Part of a small language model's weights.
Size: 8 layers, 2 heads of 32 (1 for keys and values), 0.623M parameters.
Architecture: RMSNorm before each block, rotary positions, untied embeddings.
Each number is 500 + 50 x the weight over the matrix's rms, rounded and kept within 0 to 999. Layers, rows and columns count from 0. Numbers have three digits each.

# layer 2 MLP down, 64x256, rms 0.201, rows 0-63, columns 128-191
527494431467483424584456413364515434529441416458413571431555524420457476426486475557492578460455494526559464462499484540497528472581497452462456451483621544566466581492411449487466530372525412
523533543528471496537428448583437550509474484503555570498420468570536509621441538490572411439467459512513501518501468430532531492458525567485542491543408481462512579549547516520465447519488503
533535507498501528441534450490401466533477450551520466554488440576495507420545480525526449583489430503535503458525490551511459514406490459492497575489575502500525521529545528516433551523453547
479466456522515455480487508514470495424461464599494396569556467503512579501520509543512475409540435530524513449501516508489429547468516512535497521441524534492493536590538549496441554498526506
511394490466476463588428457504492455538518425509529502579462545584452493517546528603479515510494526523548396479502515479475529516465508480525439425541523470470473552554532477552553479474428572
621521555437434500488477446531563546488483471409453448516500517462496402460513542572496445463526472467425488529489556506461478537526489448486394441521570572518579548428580485586596525444493579
498453380406510482577500522524501516517479469449547456442465512523525486531572509456514497512494558517570517532517505461509505446408447493478435485551428468435463513537544511539537518469509469
549563549450482556501453533526459503470513412526501501535542464465457522478434462551453461500482502483455595485505408577508529431537536521408558537463541487571471453590520505494507464452523475
518538463456453490540483384556392463420545423501514422481555549530509498524558473430530547494496374549512398448490503486502512564479535404572553395482456548553462559462478466562487519454490489
502549662583505568517505480528422511549525564411436419458562482412546352584494476524490485407548546507474479439501511506532520519510622441546479475565462426458463466550390488427476556465441536
537524533445531540403478605510460442498502500426531439461492468476539555551430484536542503605505449494532530452514444447468476562475549559463585451453576433560558460536447457477484431570574530
513628489516377562455458550488467450522507539433543473585444467461418425485427555576494552526565471532394521559495515406496524529529543455465573514589460564434554528438521484550505549454541470
447479541507503435524518375571422512510508442519442514428602482521558534483545461502527494511471559445507501482520491553471460539495492502498460580517499480483466402487520418409480457523481430
480531543530573491541496532444472476445477446491455537484565529487539454472466457442502500541546480569461523434496502495515443417505521555503439414430510507467565531446430512406431534489435544
475472513483495458501496488487456524460514539593484456433608477472534479478469498453498653535459577560491484508509499435524533449550570457507491514481561526519483542517478509499533470568540489
495530522499567450456435518503495388490508517527449467531521514505557535443522569518513448417501528490448471511509506467519498498553555569517479531414475459569414515507499463588572529525513564
486496497461488470529494489536477484481494587404473422523525404498402501533571455479539548441505444558434387515489503540550592599498537405543443505422486595498573491492521506572516531584544602
566527461424481519624489562470534529524491517522512439489463572502535528489530489500448517502477618534579539502505515491512534507483558512495434488508537527470411505517494370474547525446562424
472573514486548456597514536478416527458409469426506567470532481443458523530455522463564460564521540505526489501502526534444541499536520500445450562523474583511413520416412476419519412428441463
520575595507406493498554532513640549490365517489482469473519490512405493572505452415379524494482455488444498596489588468426482519512440558566470560483425466487446454508440560472468505471478520
490492448574425476497508511554469501505492522509560466526454546503462542604520473514503505531494460441562464425482410548489468413500513510558478490509495469492521482582482545484477558453492517
502400454524622568467562457560462494546479515465520483505553474487616420483567496556491426596485495456524569517499508471506464593549477472510580515539430427477506549429546505565467512449472485
497511421542530565441455484475471524459461520514456555499477466554452419598595553537520585503494545610506429467502563471570421566508474523495542594539542601449500491601473567464582579552438575
578512429459523517551527418450555493509482478456531418484455497482524485544478478505486573563464560525480482475512514382473485539528588498504518521582466520459529477476519438535509545517415564
537538532546491448421526446481450516500548433481484474453411497475423454380522576509480395426417443521411489524502555514493446469452504539420517517507471521383537497539510487445450436523545546
447491497531637600495436461531442494521500471544471481541457452429511461532513520555466523464533444532497520465486420505445524606456545556507492549367566572478543462594526552394473508568528560
548467469450512467534516531485384436516474562500518557578507439465462466510583561464516451506567458524491445563508486513454429388524492476537539508527512554488537498366519431489595566498446509
492424462556499503538463540545437505445555525605554486521566533467454403574492481503514492410464498553549498453508521492520495470515516446547541501501534528487519473503544526538474568496475467
527485478484471450517499596463554418513568582512500544557497502507555486449447519416584479558513453447458517512514540481510537481485512459445470498512566525478518564505540529422435456580450561
460562431496463523435450487559522547527556510472483501576533492513549411535488545540502539499453588439494562589488483452479524488506466516542558516586401518563523501480496459461430439580477479
571444568577468545524540393541511474516527569429452576388411458469493518605545454480505491617522469448575417496498501474497541499535549432576547495600468430463574556422486457567462484509499577
428491464525492536518498429484532404520481534517482539509508473529556487453563464515533464512488492511475484458493405522424470449560542474466521456491452479447471556473565571525526584411480402
569506582489591491559466550503520491512603515578536603540564509538542637474446506475435525550577536531591554472500505428508539502489553474509578414479468472404555552485555535513519596547501634
418496423458478466614412463506541511509497558464521510508526562531537509587522607480506451408457326514419569510496585496456588503465388429527476578454462452545487392551521453503541495446555524
551449504455428467491492424597508464451468447564511488531624506534492474492515486533477500428456456562520517445499475625545544525548440607438432536421469544472490580518462497451433475529500470
439487586564488472563593455488450499444555577462423424497445526517519551382468522556456525416525459490520558448501460479441598433484540447531473318557558469560515507479517532547524546552433419
595588534477560452424425594418620457470390506565508487508576519505425539547523529580474549457469498567386473582523531562525455426472396488508445445424427573494555515497545566507522497480473431
580506427498423519507503411601406490546464374434454561499491546518557478534582526461524487543519597411428449580508531548529457505517451427591505575454540489501524529474537550464475503550540635
564488442536444433471541507442522487477551408562478476438443482436482443473484442458449476448465538510368445498486464463493446456441420542494484512407534538456488568554465570454479549479402450
452597578483456507431571536460497530457456464468430519447485455473454531477527481552497490494530559508414494438497506552477430490507608433458550546441399461556464508431501444433522504457469450
454441514479559528584509527461504449516534473450486518440348483472524612465513515507493526631545537489519466499487531371507457399553464524421491557435543537434419428527569432430456561466560461
438565582526465453516527495573517498511566478509406466479405518555533530527520473533529523548494364581496464522509481493509565481503508501495581578430471429627535525575444517481453463581470544
552538496440459499576417418488628525515463439490459615502460488491421525450433524399570540407548541455515425457500589489481493499585511502513561552553453504529444492472359449420497463489522451
560501515421457454484536500558572536470589574410527576457609505570395472527657566529487581569571492545455566487514529448539498461529587467479501436556486604630531542601607464396519490490481518
420500483570508422566523540469440491565571448459449477558609474508630527624572416455514574362490451478519501434508543510566610562419476430516507524498568552599509528471537504528454545566499494
525548557494456484479546532487517531541472496559472608516486459439492506446390472504483414566486464558508484541496507458458530602545470498488512461467486519442508485508442498386482500582552558
445526472471448456445496453441480546473523548464462455575546371519579472471586516413545426534493465552459553496483546489453509435490563490401478434543481456512487443551573530535492465532453468
498610637497488428624535452466430469476444521425427528474452576452527419469444550402453494525477447529598388470492463542497549536449478486531528575380462413473473471551433476509484529463497484
530499506501461551461557471474528483525581511539453563492501494456533492421484467512554431461508479543394506504483538520482522447525466521566569530522526538468538494567513465502524528483492521
468489469525469378443479499478462502522467492468498562463457510533549522467474490495495503447463433579542518522509485517417560514517544434477418555529499471491479497538452518486595516493509443
512437465487564541565486592550548480529500443446554447545466551439422619510519611551559430514457474461452460488504448458546575560499456489426373510382467540502495391524592535526525428538449549
439525498472453559506408470474523497491461430435522509598520439478525481480479381451524614529464444456601500494505524451478549530476403515480593406505388467527508485499514540501536559481496475
615521517505570469445467497561376450464496469518472564565557493421555469620409498515515536535480557494560583450489499496549521516541478501464469501527438388475478450479526467516482476403523548
428545479500546441466530412579355529558505492529529544454480571554463460545527483494419522446476544451480523548494499532505531457466547565407477632516454541549479471508425489450563474431477501
522476407447583529677460518561562557475563462523488518473582504441540525488454594410585562527469621509526520538501485535498487536529509521476544518579526488512545507598364479455490430494486467
506476430470461556438529577559475468479517526542551488532535491496566539537437420477542552464455444539489594502493450509460507496455440563465447480418533442439567530432541571628496513511488505
402553482434475495511433531491634420570482581459538517508476451493492458445508451490536572541417601485504536570496470549572501512514444521424453479514443482539542478567352518407483513525515489
519494519498487527516505482480566508501437457479499570393584541481524553452587529483510421330526459564641480532504560545417494468502472574565493501524437452486531517579530484509541466632499464
476385548512548400605495400431473493524561552470587492528514503564482474337433450596555477506532559424637527393485470543514521474482466442465541522564532483630515487522529533547456469425502489
500546579573491435494523466500544542449478510530509501466556507546421596592543482520581615497449501480539506375495556576519635501431454438466510474555503476565548569537461532581546543497445454
447531445464433505350486475505466515474559470479542450442525480484505489500495545480549532504542580491432572517495525551504493402511526488555512412488505527521517440478436470576580491484459512
480477475411504589601486499551455515498481547454413494548504501535543434526455561449575537375488454391576502531489555536473484498461491488403569516438494495561476507513543517561453484502509435
505525495466574550508453503533517584394467448530519574429525525599552550521490503441513550492476516534574453423502507638532480472485449595406497445524544566597473430494497488545550488501456468
413514561544452462632461502520509544480496388562491385454519513503443445505452555501484603512437368411519513542507546509540546493439440489570520526535450503515474470459498474550440485594485370